config.yaml
n_layer: 9
d_mlp: 3072
norm_eps: 1e-05
rope_fraction: 1.0
qk_norm: true
tie_embeddings: false
parallel_block: false
extras: ["capped logits"]
init_std_o: 0.0
init_mimetic: 0.5
decay_shape: "pow"
final_lr_fraction: 0.0
batch_tokens: 65536
Each number is 128 + 32 x the weight over its row's rms, rounded and kept within 0 to 255. Layers, rows and columns count from 0. Numbers have three digits each. The size before them is the row's rms in percent of the matrix's.

# layer 2 MLP down (transposed), 3072x768, rms 0.0345, rows 2121-2227, columns 640-703
111:157149164117146104146135134133157130175086103126131153103082116137141097096145117094146109173126092138140104125144093160127108061204132152110157129113132207101169108140110081098122065179146179
100:114118111199118131130142132130136088110192146100054157109169137133157098119160133127122132081102127144110141176117148120141112130154115113129101143113099095100165172064142150078119135190145181
108:130053166151170127131151095125150086114100192181135129148163127140144126098131071137140120117158094136142165086145146096112125122136048172115123126147116157159122115164192090146185154109085160
119:123125076100095144134099125145128127159112144115100107117162155138163091183122116160116117119166152086114084194148185081211103144091089110134118091196146109140132116121108081072137178105118132
111:132152101122111145059130128163101139113101162096088096143174119115159114085175187100130131161132118070135103119129122114114166139166170091114205062152113089108107099136114110103128100102115098
120:098096126079165092071139090145216106119126144135166102136170225107174171089120204108173068126159087168142129086070088168132041110123120149121107075112071179085113166153184169095141172171167137
108:147153102104135114121200075130120121156120135061112183114151145120099123167126130135159146164111132114099124104150141126117108095144153125148158052151119117129101093129129068096158146176168206
112:091136112139155139135113113127088101139112144161148128118115085176191121147131134140131131133107136095175119181129175179162176100131150172092169110107122090093101097119129147114180152123127176
116:129132117142180153111128115126104122127085133128132130196165106119146080107101157099132124120092085090141118090161158128190103113153099057127115115176139129104130126211144080110073099161083163
017:101111139067142141142104149100057162139155134109080128119113103175141158132139140064155134154170136116158105157170093103112150113148143091166086136152082090096108088156198187122135164100147112
113:145099153124125171176114140163151055101174107118196142151105147159156132166123089085099115165130149083166191143164103140139175133112186180138130130128116153042152137134126107115189162145141137
114:147178132154104150154111135168162129172047165166137146163128089090114107110158089098115113104144122131131099199184124116130152144156141120097085118106095127102162161091134112114160170124115204
013:172140136132138106160108141157153072093129102088160122158156178155116129097185110076148086126136136117125069128122156160161214166142151118148118178147123120140089162113136133160132120166105146
017:094120141129103151115120145118130087085157108110134092162176139134075083131107079148153133134066158100132153161153108091154144100124100132175162124174114117138066127156091104168145167079077182
125:101099132140162122102128099088081113134129092130117096136135148135144126175091138130152188141146184152129088130110116148180151108137128139130141157126158175134138118125162123051108156153119127
112:159140121170129072127115035086166152145184154137167134089157149118150147067176121121110094109119147173148079119053124070141105120169116162052084148129100123128121134098160127136167094138115054
114:097137154162166089096056017137077124139125105171153130118156059144120103113109138138134159078079148150079117050155134123127155113144116158081116158096045134133144113159089127068121124136171056
104:138101124105101161157104124162095175134118124117038120126135171102103041112117066149102128154096119167121102049151113139160086101150118148158110114141069170116124158140105080154135106141187165
114:065142131118124162154173104156124146123139142187171133150071121167123145131116130155119123129164117136168189080129124082142127137082135085121180108118111156100135174062152137154166146096147129
122:174174088159165085117166164103105098071149133168129169166140170110104156094156141147186156145096106169099128129099181176131159099139124129118174069088115062157132137164158175099115140024196114
113:128139178130118128112166144196118118125124174130162052193138137165132122112177080111090113115150092118076162122112158131131095081115059131091130121168127149095108071147162152164150127161109175
026:084106141055087145133063208091095116157137106125138226160117127166127115168156111116151171209162175135129105184233105131122149099122128096171102132146176127103138160181120124158087151108082159
016:111146102077116144120114133121148103118148109208215126185124057129093131157139104140107193095152133132098152143149150146106136105088136112173164049175138087153135138120068114125206165081134133
115:074139159179165106109128166134132150161075133167121121144088129141118136163130082154152105130191170090144123087127187102145135142172128175194151117131074125150160091148157168143119139148103108
119:083121185124105122183065143110103075177094160142059129134124173143059114136089117092122116185117127201143173085169135118164181103139156090072150134189132111127079062143127151116141094159106077
115:108132062138085096186129141163117178144111141114151150150076130094136148187101107152111193217124155076144142146092116058141132131126144127157160167094148069156135050164158125172150139071116091
111:121163076116101129173133076080175107088113181154126124160151145194125145190090080148100130166128095090141181130149152090192130111138119118140113137101112091078128111148105140117144183154157141
120:142105153084128136167109162137139075140147122171125101128121119117157105085143112101139103149046119142106158106146081075062149106075062106112175095163150165109118109146029116142188137081137118
013:132065123141125152058122115106115125142150195149166152101156118147127059155119127064109161112153139124131107150148069139153157143157171121133148105138132122134092113098190144115107199137159166
112:150126114083115061128097167144105114108112143119137146162151143153097156115111111151056120135154100144139102125146111129173096168165130082189106113149092151116137098107130169112172140103076164
116:138125143122158133142139142103098046158171117119132107177136180163113130106089096141181177091084113107160142146139122175145092135147123158140162123103140137072159151160102165110095140095168111
116:077151151130167074182104147148119153137098146141120121162134136145148168115117153175090036115155178171158171131148110089060131084154120153125118175120059146137151128163092057092130102151146127
112:129152138116135118141129141150107137144109150126150212086138127163178053182104130064090135176169104110152112199139117103160115204132109136117174175136171089172156126096166061137145155157161135
013:174140112070143088097122129148062177124119171101169118120150046111071100156099130166143196112059193063106173177122107116112120167174099064131188075113147155149154094123111152050132088145163133
115:135158109129178173109101078122134150152122146171130143117142081207144132103094125163116103145135098134141175122106104150139100140134120146096104162139065062082136106127146143191090121165099125
120:149115124138116096160136134134143189095127144107068084138129145113097110171113178168098097104137111136207075125146104158073133114171112098123144172116166117138131066101142169189116131118134076
115:129160164162214160087084141056123119109129158129170134148110078144083102143147109131110151198168117136088161121079108068196132143140152125148187112058153160151074155175117198090195181157123188
109:155053171127141136141105172153081089099111098093134140150180099060148125088116141090137079140162084152135116128177094101152105158082093127200195122136075182098134130131127116126128166148099153
012:147101116101196121134096178148126112106118092162128109120091111121150120151108106111173170170165117160091108172110122098112139186126096139091149130089118087025152138102095144128175119115185121
119:116127124140126175114126105160172135129137136154139189173134129164130117195143154196112178062142077112154133145118138146192139114166123187158114105123129112148120148123153126162172129087085131
118:171102135135114152150144125111115093144098099102125152096147191126094070153228153142133148088098142152150158098054220124120134106149128127196110124192104128096131110157143101070171144121174125
112:152097166154106149141086121114132087080139148152114136153160195071092166153105114143142135137181108133127173136132156102113095132174099144136108131101130184172134101095125190125133211149101136
117:091124115146102104123200208140154181119074129155135144102124143116080111115122073125123079096066166083110117161137107163076132115104164114180118130127121120121162121095144112114137135138134152
119:204113094156140172142140156137177127119096111101158090203157120078193165127167116101171112130143176171170161101135086121129105093140136105190114108081154218112156130113122151088139159101145104
116:106147109107104099161160073098063096129113141112069138079125135142180096079132137155136101155156161157121131140057079081092083127124148119097121137132100094101184169165127120087177109105106104
015:124155110079110141146041138069075141076176115154083118119099131103130185173130096145139160143100157112152133180153062092061181133092105106129102182119109068094136157188165114218135100115121125
111:074118124161090121187176143152116207120181118140163177163196166113093146155135082063131101059112100147157099059133117148134137128123122176067157104143117190156094158097093103155145109117174152
019:048084116098171123083111124085172099141141150120149144115149138141130142165112097111137133118127128162117153138111125086130124142137102209156132140085077083093207139082141144098105162146156164
116:102115208122106157147135123195156134111150094083065146090113149155161137127071122137133102123113115129116114108069186136180125132152103164137136131131113079164095141105115041146112174120060127
013:104088138068127136129138146069131147117128160125131088128128189124129085155092135137151117168173062135138105098121066090114108141112148117069138094135139125125120118177168138230148072138157136
115:119120137113107078131114186101083082154133124129165100122116151122144081113120136101144165133054153129144154110116158130067127151083109153115166135165155121113133137126115160210170107075128097
016:086046136086153127134099152138143040108112154199111095187087119149125124167105131115222129155113174155096108154199113156137202102149127127122158124127162078126124129139121166131149118071126128
121:171123128135174103077060140179140120106157109077130125149124122167142141090145130075133063107173140063125164118128092196070089150089089090116132120183114164141160165119175159184116150142095125
123:103141133144114123116119078081105124124154135179090066093130155173122133125092078171073152136131147160075170107118106134188131153143141161106088078138115158095139093123114106171191141109145116
114:112116135112229124152125118104179083185103145177095143213137145080150069148128133137164198105100209115109125092119115085101074106111104076185124181080181125132144104083142188071139181094122154
115:104116143113177116139083153140098083111202128092114145118166158141182144129123183083122137108074096140170078155139130079156165150107181163159165143195084135154184107127121041136115118089173182
111:098132178144126070125102145150161189105139151081082190134177119132150151120091100131108167134117143141083113151188107153140124146094146144106073140141133149101096142142147105113111104057181108
109:163127152129137143107092136131106092142108255142083124138174144124138051115117135133132147133098127132102146138112153161127137142140112125120148093127146115126146135094115141092139137128133109
015:095105072123170147049128110100113130127123190185156110138140100110103098168175085096071133184185167129161150139113130083086095161096089130135103098190157123100153138145139145158149133092136092
043:126049119112164106151127154118131117132097092128118155175086115127081097158161133087136187157145163117147114181154083110150125117107097158210096113124120076096153178136133183128151151142092118
110:101106163173153137154081164097178095144153141121108141189100128176080090140115137168103144081165090165127114147190135174153111114081117155121092072181120155122185090148111189092156080154164162
116:129116163144118120138157168140155132127193237100150106109183131104134100122096110152148088139149126151047090132176100116093101113081125125167196093174113132065065153185123100129148158169112097
113:100125122175160137093123090140098216144186152102086149132156095133191051093098116124147172186099130127112104127080159114182031126125159105172148102103095155091113104142135137114117109168151123
120:136137139165173141150137125091144109125128165154098207098106161107130112165121104140140177131126187194044135153120081076088137127082161174140138112099117196141172164128117138125163137076124133
116:131149111166101120084142120105105093111140208218143123110166157122124139116165135098127182142139111121059075161129065132155102106119143096141167133122155138179090130094171100160111129147122150
105:157072112085149193162112118153102119124097117065134105083151138151087129171096153086128142148140119159166113111184145149099143181146068148117125099163123167095084164145140030130084100177169164
022:038055075108138099140108083092132114080110161137091161178159102138171118166167112114138154132161062157156096188126080084107119093089115102141085162108105108129101100125216170182199112132136111
114:112064239128163094119113089140141154132105178118083089113137111161120098138132135109158153113105177180134116114145115168117133164097104077124128154164141114109138178053190169136113143190148184
017:136108121128129095083066144059135075112128107139131112146093069068169116054123112138158165095109124106134108115118089086085144090110104104129102131074141085157136142103163139108155127064153098
019:114107137085140147131091141148143049161158099138126105111127072088064157183177099144121103113101114109133113166193132094125134090115073144135149166132110144121048148169100150141124138122113107
098:099091116125105115119107158098125201113165087155128130123118139136106179164107121120181135153130106090143171110188064127172089172208121108129135113130064115148171135152160095119122182111155139
110:136137109154154196077120160132141111113081110121163198074192144171129154106160119094200164164114122153152123107125088103135130113167125148102127085142088107143086054124140076125143131121134148
110:107086099062097120130125097123201103121134126102119155133150095138103132157121117119112125152124099135164104084090138105143054146142089181122104086147123124165160131107122113164141110068073149
112:097062103097182158098099193156162080118156074059052148102151172124091151123069112164132077091101109164121136087208105086121151108145106141132125083105055128129151172107147111108114121166187096
011:099057129065117096136136143086178107114138096168110131144140112094110140158166096133113138101155098133161103091167137088121185175094142073126169142096130138135126077080134103172063118097153112
016:125129119093160103070090157118129078092110142174116138149056143119146101116081083123120114136151152123155127121106163095153052108159157132124154134053072105126126168110128081071106091107150141
114:154087140125132125129108118159122092067133148155152102198129168169128083125108131149101138138113142083182179138082130098133135166139105121120145109142117107098156132133106061087125115159183119
116:109166192104212163125155078121165164108131106125127100157139144164136111162161113101101121100220147123120147197121147107103129120122156115121129143161114087090116140137164085090095137113169118
026:143110102136112114103146076085158121087153108171148122164051096094145077146116072100152141172144137123164107138126102162173118072137147152155148075145108073143139119161092156164103141148154126
112:105098159129127110144135123176105046137144135133105107082142142148171149124105126131108116103134089161076096106094151217166143103094130139082145178113114105164121095114194143113093152122131128
112:160110107111143127102147094184151198113169131129063117032142050068165152081126135079101085159160118171160156176054124163080173108145153177136090125093152144109082133147163114093095120150145153
114:097123132128175105104183097196116081091113108139182176149138147123117152082044170160117078084097091087189095107086124192135134156125145126137069107171071134077099112145149176133093147174131096
115:140156153179073126113145087153165148084076148144211162097130178147144090080114105110124133116163106147177187152143044110165156147129133094144130125094082162176162114180124089133144058110152122
122:133153124105179155162146137136135214137116155188140145105120065132109075147118172092134113186120171146186128115116139151148099097138082098088110124088147159097146110091076106156180177078117106
017:118127101108135163089096154067135116109101089181162134149092113139153128072113107119165206170111194141177036106172118084096114081086165145128101145121138063102116178184148070133135157128111140
018:128099111115142177122079146103153068151140162143162128140146104101085121178097174141032175161194082141200120124079123130072101101095147116122101057160123094091164095148124118097135153079153093
014:095048118111147134138124135111128144117089116197177135147171069157172121171101113196138158158144114156124168163140114120116160070118095140161126183117097044138165166130117107112103091109141137
011:145110145141091169149114111109134171128097146160118121110095064123134076061147151157175108175187077169200098140131143109081186117102120072134147112157141194128166138118131107195159152140137143
116:120147155085176134112111153081158072195119166124122123082124152160070097145125171183113112163054134131166130076148169121053136103090152169130137081158152134110104148127099078101118128137198156
115:149106137130122125129064177175140072111135066114144120126104133175172101166125100144114116124137115134131114137108194119096133089130134117155127128152125110097161116062163135107165129150088188
115:166158093113110080142097182056137113131136113190163167186130141153131133191144134175133095151144141172161096116131150097115140110181143103138066109096118093101137169180148108117170111126111201
027:112081121090125119110098167092098095153112086132154131137168071119191100126150080115221146153090149097161141147150069109100138161076086101153106138131102116112122168139179163166163123128102113
016:101086151150196131140133135132091154073113096146140099138111140115173101092094113193155086113114128102174129133145100173098164129194142145178189110107131097156127098144108165195140134163202158
112:180078042123099109098091137140125101121146167150128104153142128103097086147118154108193124089054102140190102133156104126128095094085162107155124137160180083093123164099137106110120105125120124
021:144139164151092114133138104132077160095097162161102140145174151106159117147163158145098130137107009104122117133166068126120069100098084156148132153143136144136134109147158134158099157134141088
116:114096135112116141154102142124074087122118113083144144114102103150126097140138107111093131139091114111139163121118121211127121102143132135168151096093145216125147125083134104099083120138162139
124:169129127123176120124132145085127166098108114162150137154128171127142118141122152136112108123110161118163143132090121123094085116111044105182103189155104099117092122133148142102125106096075141
109:095110132215169131070106125135135123165136255133123169145157121165143117104090149128147193115111121149126109138083141131123086134117135123124083138132095118102116109120150137136111114094141194
117:162073188096091154087123089154134129101126145130113148145138094089149136158131073148131118119104061131114170162179159123104129130091112129107099135105088109118106158142178130101104133154111144
121:133149146150145141147182115148115080149134156122155137160160177096111092135133167129150129079121103153164163146159209161159122150114134104152123060168092092114123095191158198088104163065173126
104:108135096138129163000121170089115164143120255164084111124153117111098134120093108159085109157166125096117111140147108105101102107113112143124124140144126134141124127080087149147153122135165116
043:142021124101102167114095158111185086109150146118135170152107147168098097151113108137184144122122169114154164188119107095175071109151107137213117150148146116106141091161124120166146139126106131
112:113115120145076162113141114166110126124112158152090144167124105169110111090151194142123173109088103109163104158131030100093112159038035095114103076116102131089175155058139122108112098115173192
115:068086204198075180089074149158120130128117158186098105090104128144157117130179116185191098107119137152088098182100155122177146132111114109168128163133152138165150094148112080169122129170133150
117:137101126087120126147087136137164138126124150119179168124150105122127100073137097128151130121173156152110101134081183148123138184104164184105145127124093188127184125134159110154151193131155131
111:089136120159150080111110103157105107158166100102187117121058121138198114091137111144132159117119152154121109188099160091110163140108108085202099130124157085078121128157064126138176118182123151
014:099091108095162114078093152183139082109129194163156134107165101058158090164062171123139161133156120143114071138099125099104180148057135143095184157135088123141132130167204168113113083076167197
# layer 2 MLP up, 3072x768, rms 0.0373, rows 2122-2228, columns 640-703
100:174088141119146141189146111164112135132050092171170145190026123107128139165110117089156114143156133124114146083139159137116137122130127115135123118126122124160158120162120104182128151101119083
105:122145124118135113121089169068099182142154142105168144132157105153164097105159127103118090113153158071112147099076092157147175093125137087142077138179187155093152186134115101181131158128031120
119:125192147141104109166069110102121147159140110073097134133098150130125127128108186119148111164139115150161125104120133132063152146155137113126129077083156075098089077176129106170147136110133108
104:122168088097129123137125099163171119144131148123107085074104174114159137071107170093155170113161130129102076112113163133173083119107132138071130122122180167109149148152105165139103095128180067
121:164139126155179124175138109115120130183166059153143082141156127092171139150063108095135164108098139096090122081080134096154132188133091088092143136095099105177081138059144087111133133101171133
101:191178109099155131116094157118166165132126143096122106117132119077131139122118129139142180135130169149108144150110128116050121105078155141171143114151108096148173113191089139105100088117093099
098:117190066070161099138122156113132103113210097099148116136092174113194160122122152123166158163110142070181083132102153149165157132198143086087126172100194122171119200021119101102098108189094136
112:132169106154172129183146152121140098132165116059120017155172148193122160064097096145134129141155160181116071111110130175183146154106103166153132097106080130083157139120111156125139115165157163
023:170150119088159139193130162121092207114155081105135109110082179113169148140112133099195131080116110127115070128124134095153138138170133146102125139152157093139144147127130124134148101166139150
101:147202151154130178141148182088125135108158119117149147148139170167150110107143141115130133110113101135150116156134134147106089189139165170113132129121128148108100175147149178088188086188136178
105:121142124137145081134061129099102090120183109101087103081107128104157104159170142058147158118127175167100084186156137113160115156086168088101090150132092129148162093165094162136123177116140128
023:131138123116114131136110172083129098167122090065118163166140141110155181165141068135141101113132138129201079168106143147110062139115143129105108161096164079116081119158086106180075145135105117
023:135179156113144064217153086104152122137131085129090115155122124094196167069173101128154125133115121110118112090092134142081085124150163082112121142098164149127132110128088143118091137148147117
134:142193143114076074130156136175138130173087089178121139104094141154126094154155082109137126149117145152163158136099079138147100180183114089093130135120150112124084127103108161110107217125129108
112:113148072113125120116080154114121107150164061144156152129131141159144105140153095145212113136153148193079151145111156185109180160155096062127098124149131162154117117101061114117121156156108113
108:117135150153145092142077098119094157100085059166120128118140137113144109114137131116152168142131126106117095141103181128088153139118095046165108104083139121098111127138095140154173115162113111
099:174188176108166114166150109145099134085106104137089097116124127191120170088126088123135113144090098129148060101103190110166125128099093104071102176163148111155108210094172141066097106130141100
114:130131133088178087136133188145116151160162100126128091129131125124115105120045116156163127155132176083158110180146089126094110134179180077167106118144131112137182142085124079131130110154114150
128:142116128123105079152128166148144134109100107113062132121095171096130136086105110151153204062097097091115098116104109080203068167169170131117082165089119096183162141175116191190136104118076023
111:112110179123179085157065104148128133165139073101162126167155178060123136164170150108123195105119105145171142144123152126141118172107126108153147101115135136124095106072113110095152100158108113
030:127175133113127127168150132121165165104144103166120113101105181135125187121104131108169123079141168103089121109123135155134101177120153076103121109065160130143149175143141150107122124169137123
024:145202132105119091157142164129137134161113081077090109140115165165148099148152122122224116119150126154147138171132111142093112112139136152124131140150157144145123142122116199069084161143071136
122:095153156109154179146139168100118114147144131097125154127144168135078091119105125128143163187119122200116093162162072138093097050111122155115211127133157154101081142101145140078102195154134114
120:129192084089094104122107137154145068117181092181141093045075132090161134117154136098120183150158148080207114140075116140129155228100151112112085111128099105073108134177104141158159089125160068
112:165135157117097148132085152136078134153160093110105151134154121124155138174136197114157118173129153116084149200183095174113103167153091089112122102121166112125157100098144130136158125122064110
100:131197142135119094145110152071113100101200136075143090072150138135127183140106117080162138129160131104134116132166125123174145106093091101124121179094167086116138107156139117213172161111136109
124:105088112115147115133102135169106106113091087101082184120137117188148124097193143129147101150136158139118113173134132116100140131116154092146103141215157114143131133105110164117102105114104074
022:126123131079086148180123151119110126113153147117139135169103172143151159124132112122195097181144107115145132115192127187087124153168125102049093124115141132146138115181100144094128136121101091
102:169186105075119075158127158095122150132115099152109075159094137111116183142064114134142074168125195099145056109113094114153146165126139160069102154055134127096179117112052177090166075148119116
115:092152179132062115166102077174076177117153130090074136071084162078072119139153152113128124153133072175095106073155170114122189092123149119149141091145170161095115160178150154121187100112124094
113:161168157156114096140127106091105115091110131135103146107176134103187160084176113075124115123161118148133141097182158115138092171088077070128100110102105143140106174155106144128157079123093125
112:150154061072096135118127145160133166143169116149096075073126175130074220141157113064152169125087155113116153108087172167127147067127089110101136083129200102143109130125146127175126095217107114
022:126124110088150151139158101111112112126141132118118131104117171108136119140151140179145104107181098142123137139136144146152150121142130107131143159139138111159141082071068143086163112142149181
109:155155160094108101140162135109129155075159093152155135201183188152132116128139117163172135107108155064204161098214181172141153094131116095138084159086094128041179169104084160109123123161074174
125:167128128080177098164134139158166084092129108137149127112114135123152124099129131086147130138156112123170077119083164124129135193102083070072089100130165169187088183126162136097105115152085104
112:100191132146126060135188144028131161186144113157157108149114159190102066130146100086154129118149131099073166148165132129098108080122162124137166127136132197183147108084127107099130137123121140
097:160178145149149137133146122144058153114185121145167111138125143117166159136153113121165142154083111158047096134193076069082135131111110121093150173141093088087139186128129125112116142130073164
023:128133081148147117130154128085145120111131030126079130122105153148162109073122189153154136130112150087172161134161045089163145153101174105096112149072158083162118185124083130077175119122103093
125:140158124114121166137177096152169105150127083103146103116131179182171199081079123161163137162158116146168159159147099129104132116100098112078100138076094176089131206169090133146096185161124157
124:114165090126165071147148151078068099079168085163117131112103203155131164132119082131145122098074101125140141151120149189125075193087133119155132134093159134168158141176162123111168103125138098
110:127128124121108137150079146108194154122129121166140090175120140182135149124082111161118126165151115114105122182135144109084089181118110127100154128083147115125141112078146137151062135114164062
116:170159128139201155133118078162106100073156094120105129129111121152067182046108124128129109106108117135051081140129156154168116166077074121117119100125130196105115120132150190153147094122137167
123:126096125086191128137116139068118104128110126117103077165174168034127092116126217070141174184166170161114164123163105133088148172140183072116040110077210117131151087088084061137108159176047122
116:095179118125128077141158165077086160109142128099088088172100205139138113192124169164167126122130159107148138143101152138064084171178118080100161100123105106104092113192079123153147120146104134
023:167126118109120125168131129077147165080099100164116155102134133142101146099144114081152116145146185085115130091122128131114127158124145128161159117142219139115113147141116117122120095154116110
103:144125168153099069133174158130049112148108093121152099113162158130125122101114111091142131116136110132135131092178108091165140124154133149107151139157127095114122150093120109110117159139080124
027:157137093065176084170128149148093149154097115145135159090093135137140166161127128154206178155109183077096116143127164042096096170139127148137127069083142149112162162137097085111139114107072111
115:073123168112103146141128142100142159126111116105097168149114139128103135158129191142117111092137159122114164095145121136175126118145162116087125114147097111159177167056128115122136121135132156
023:096179157165153145196071145153136172115132107157094134120108144150133191118081116084159172120102167141124146148089087172141102142149131124115158105124170087113116174129142106134161094170103078
116:146167114128135122137114154143094172109106096091123151099124183065124125110143112102159115140127150141131159126139067034108059211130120091106105101116088111116082171122115133142129189168080142
025:171182157091119118181066148105093115100119071156137109139111132148150133109087138099126133124159132133064163062084115094081111117139116110160127099072142129162148147126080119208149105179064127
122:156137121130203113135088119085105117128126109087130120159141148152136115077096148163127166134131181108085084125143131088113108161112063111120123107129123113141111130137124127141148097159123167
125:134148169138156176150119115117080123116115124163095109138147161117149146088119085143147109129127111145098111158177102116130083130154157161150164176115121103074146115119122114128188139148115167
115:099118124137141125157135109069127179158126086123113120097163133126179163114121169088139131084098086157113145116136132116107086118105130058156076130109174140136089134152076163139154133134109125
116:126150084142125134164186128109108154104132113131132106126094166148118181163129050125140174123088177118093145138091104143143119142141158134103124123078183068083063151160084103161119120221077103
118:192182177097121091171113141101133092104122125157099094148120124130067183156153206113220144114105129071087101112169166110139143090152118106108138199113124090176129087069117134153113114128121084
117:150181135130199134160136151101152097100175140110120145116152124103195181105192142151131154107140101164195121142121083164105155156112090096154078092138145151136122181093138120158172168131127154
024:115165158119152153132142165115161153090117102129108115102067124149160145153081052106187096155131094131108093144111119138054142141173138114197160156122119119128145069122069143093108129159134080
045:114170088083155094193153137114088161133129061132141095110065203167121139134110157101178078110122163110146137149090123151142107140145111093125137117075173138134122167116157093176140146183138060
106:197181134134093078168112146128141175131155140065146102104102141126134110152099152049125125084083121088094112094097114110115114148206171128087121153108116105127097170088163148119140140130114192
114:146144078119163108162118129096100170130151125159123084078173161104129183119113090157137190122094136088162147120150080124149164166159089131110159153131098131156141136140148158143115151221096160
104:096195096137126128132102115127122166153113109123099104182137124118178180084111102158152160169135209175080099106150158139140115097069146157122148098146149086139044146171118070085144110179127158
125:136134148142087154146118186094098083118110087198168139135140189126150119130181160149154146165134184088082177143141112179135154164143144139136124125083181088149123121124111153128105140167063096
110:192176150133135177131106134135108092166100100117158133157136166146138136090126124116182134105177149100129144132099077093139179093148077131079103159124100094143131131094145074065104179140063167
100:148167060115134168144109117122141074154159123174127124110130143128138167117136076101166167154111130194157123132085146163190125142132137035121106132138154075163097153045055086135084138183142158
029:145217102114097095212150153064127146073104113119193149117120151141072107121099156049128153111113107108112173154103091129128122093190128116156104094097200131084134174102171071150134123114145115
118:131149137111133108139107136094159135107164079079112122100114132098134202056062104142206107133123133142118086131103066145104095083148216102179121173082107144116109102174108145142143094160140117
024:158137115106152119154127126102116102150146098134099132084130138122151123117095133132191116138142132156153141139120090129124151126121160117093088122084173139097127121155104152134150190135089113
025:128161100104094138112118101095106129210138019141141134148092151178161189090164170114209108089103153131109112110158132117107112147157133040123143101109130160089123136140080138166158133179126083
106:161118175117144126136187112178167097144087157114150119145150121135148137107154184136116096122125151140081063136075170158056149115045114130127108145111202138116121137102083154144119092155101121
101:150149153119220188148146116106136112092123108160123118130115172158123183131070107137124163131121113137150147150106101158168157106127136132113093141076134072111081169119127086163117197120092174
100:140144092121155159114101158171059095127101052143142126100111171126148135138159100138135169122122113120091122112140055095114124138138150105117118176118121071173079150112071108128098158113107126
105:156180074137125167176068119141118142198154118178155113130137165126136208093165096127123168115146173154106134119109103101175117143152145101108114130188081105086164153077158110122135135092151125
020:151135136099120166178080141127112185108143139134123129133125136162158083107122129128157138067141125123159150107116200156111138137156193115115138090132152077098150142185075102119140169103124145
023:158181093072138111146149154135117121140108079098083115121163127155100125140127117157162126135114120169094103184167110079121205135156135132138172052077171145108098168153086180172094148134063116
111:095126128099131121129084129088134174163103082108108134118125147154097119178071105106146162114131179120110142138095152201063173113089170110168145165174134139091083106137045138132141168205072142
111:105175153100122153129073154123090125182134094093158105133122172090118121165140144125186064126212121205119120119149098115086140098168177107085123083145129121123109078145101072143105176142091117
032:130138168118186158177121131151100179213116060100150150103144167098169175152124140132169173102111128119090113093099097165092101147113087066127106089097119179146088186140138142119092117156102123
109:089124113081094160162136129122183122136085113149128187114077164094115144091102088124125146133124179180200116099128165068152098141131181134153086100122160092113131228148143105169118123113159089
109:103163120088127158150118126117121141170124116097076124070104105065139127072170165103147106138126147131126082083071145155099134148100146097137129106134179142145089153118143085151147145100109075
117:132157102137101140159155201138142163073102058135113122142118187140103176114198089115150181103111128068142119162062149144139107134116167169118165115140129125122126124128113139060182142130115069
121:103125148116120124141116109118129163171085090126069177171103145135150146099115168152132146159141133143113172122120121136119150144131076059110176094118168135192070152129070060120105144122120083
124:164129100072125103142102174112086111122157112113073072082129162108091185114130102131148122139125214159111147157124060094116127124175140046126143125094130186116157066078079181188178109119128111
023:204202137148156174204123136150100189116141101127073102077162161189124155124106181127180130111192149126118133154164082130102156147118168068125092121019121091112153128121121086165081113184102093
025:132209106074142097178143127157109157151127131088100122140148171113130143108144144146174087112126143174117117135117124116127106142154147155112117159074168107142130125124049129121132093157096113
024:175197118090163095153163147156086161130099104110144084089151167099141087155135115105156115116187086085157157099096095072113113157111153123150102138100203137125124127154108075097112128154144082
023:128167061077097089188083169159150150119174161102120122054116156110164164194124067133202138104106137134101146147117119153182124212128156131131120157103145128106130104176091104073094106139117120
114:117177067132068078187159120069125167184206135191140105179108114091150152132185109111149092113120155185134168055104134125205116118106128140145112072127164161074113157100127150132148131119145137
110:128122063120101159128092129134139138137183117076106059074073142095160126125139142136151162172077167110116217120153113159083135103067119172176129145111107111075194097159124096164152130105118083
113:084156135099130084142082151111130126190089122104104130168098088095167117107158131130147070081071185138143095085111165175083148184110102163101099089178135176099100137113139134166180097190092074
029:175216132143144150187122115144093177093110061137115101131068169094117125056102127099196174080079150130122153119161102142112137145087161075067163132078142181158102142116139097115090125151116133
024:183096137123200122188183182140108123115141044109084101135119144135131131198117138099153121154105104198103179125126084137121117151093138125128143097134145112089124111131122114113180092153103088
111:144182103154142136164126129137134093089157103097116151108135190170121172127059163083144160170177189123109089134135124132100127102087118071167076114140131124099124124111126160125130178199103050
027:161155135144219062187165165133152189152099123098123166124138137082136162085108128147181113105125146120099165116129166153135126183104154108143100123100119147056081128177065137138148177149117119
115:174128092137092098159105149112178168138147108152119110109116133162158169090142089117165104082083122107158140148160095123125088145158160084126108168073132116109126159108137105118148130136123124
126:097187159087156107146168111155127103109074116149111167087124159098156121138164150078140158087175111136146113120110157085107131169171087114101174071172159112118148087133069148113149182105136146
106:142130137076087126170140149105079121145141126098153068179151116078048143129089099145142137133157118143158070138153086122100159058134131139111086125120120055111151087188114119199155181108111111
122:168129142147121106136085150102130083092142025093103088105092135112158117125082162133150148182164149177121088165156086098169126148136086167155108110150161108083098115115123129121175151154122163
126:144133077061121143136133103093105196161097141110099166129142139138193108121112160158136076204156140198099165155146100183121090153110124043157050148130167122181177124120076161058156122155136115
112:147180125082168075122130132184141164121160129149168131071090159138120113174129167139130168077102152133084055110161128145148121092057166168144121113036170095071111106117105072124153142128097160
044:109184152108150126169119130127138171119106075108088117141081195126122170097142143110196100124158157143101117137128134106117154137112180090104113102069159153156129193132116100120138135149104119
114:114132146110130081165116150103117114107115119198110103083086155145137170079190123169172117153123153069144121113150144134139173153172145127124130155095158120189162137156116200089138145144146112
118:134126154117105151144231138136111081143130074108177075085107137097199185133112125157138133133142064114094083117084138120101102165158098065132178103113168153116098085126070094157109121171142081
118:126141081073083175134100116149098122110204119122161123115141117167172184139153104159151156140134114129140124097104135215071182138118151141077120130057133082071116087167137102151124156159085131
112:094116116138131108146151080095135112126175094149191138071094113167149123072148097099161123105082214157161160068099142125148110104149151136115134130107163174146126093150122102152137093113183088
024:158171085165153176151136199085136163129104098148043119120105130133162140136166120113174166092101163177091096164123094102174111132126159143130110139099184111142105212166132139147159173190138115
023:163147102089166173142124154118137111111134117070054151121137139128137098095118110159185192154147058120131119151084098119119077099152161104112137078060233122159079128123113122118075108139140141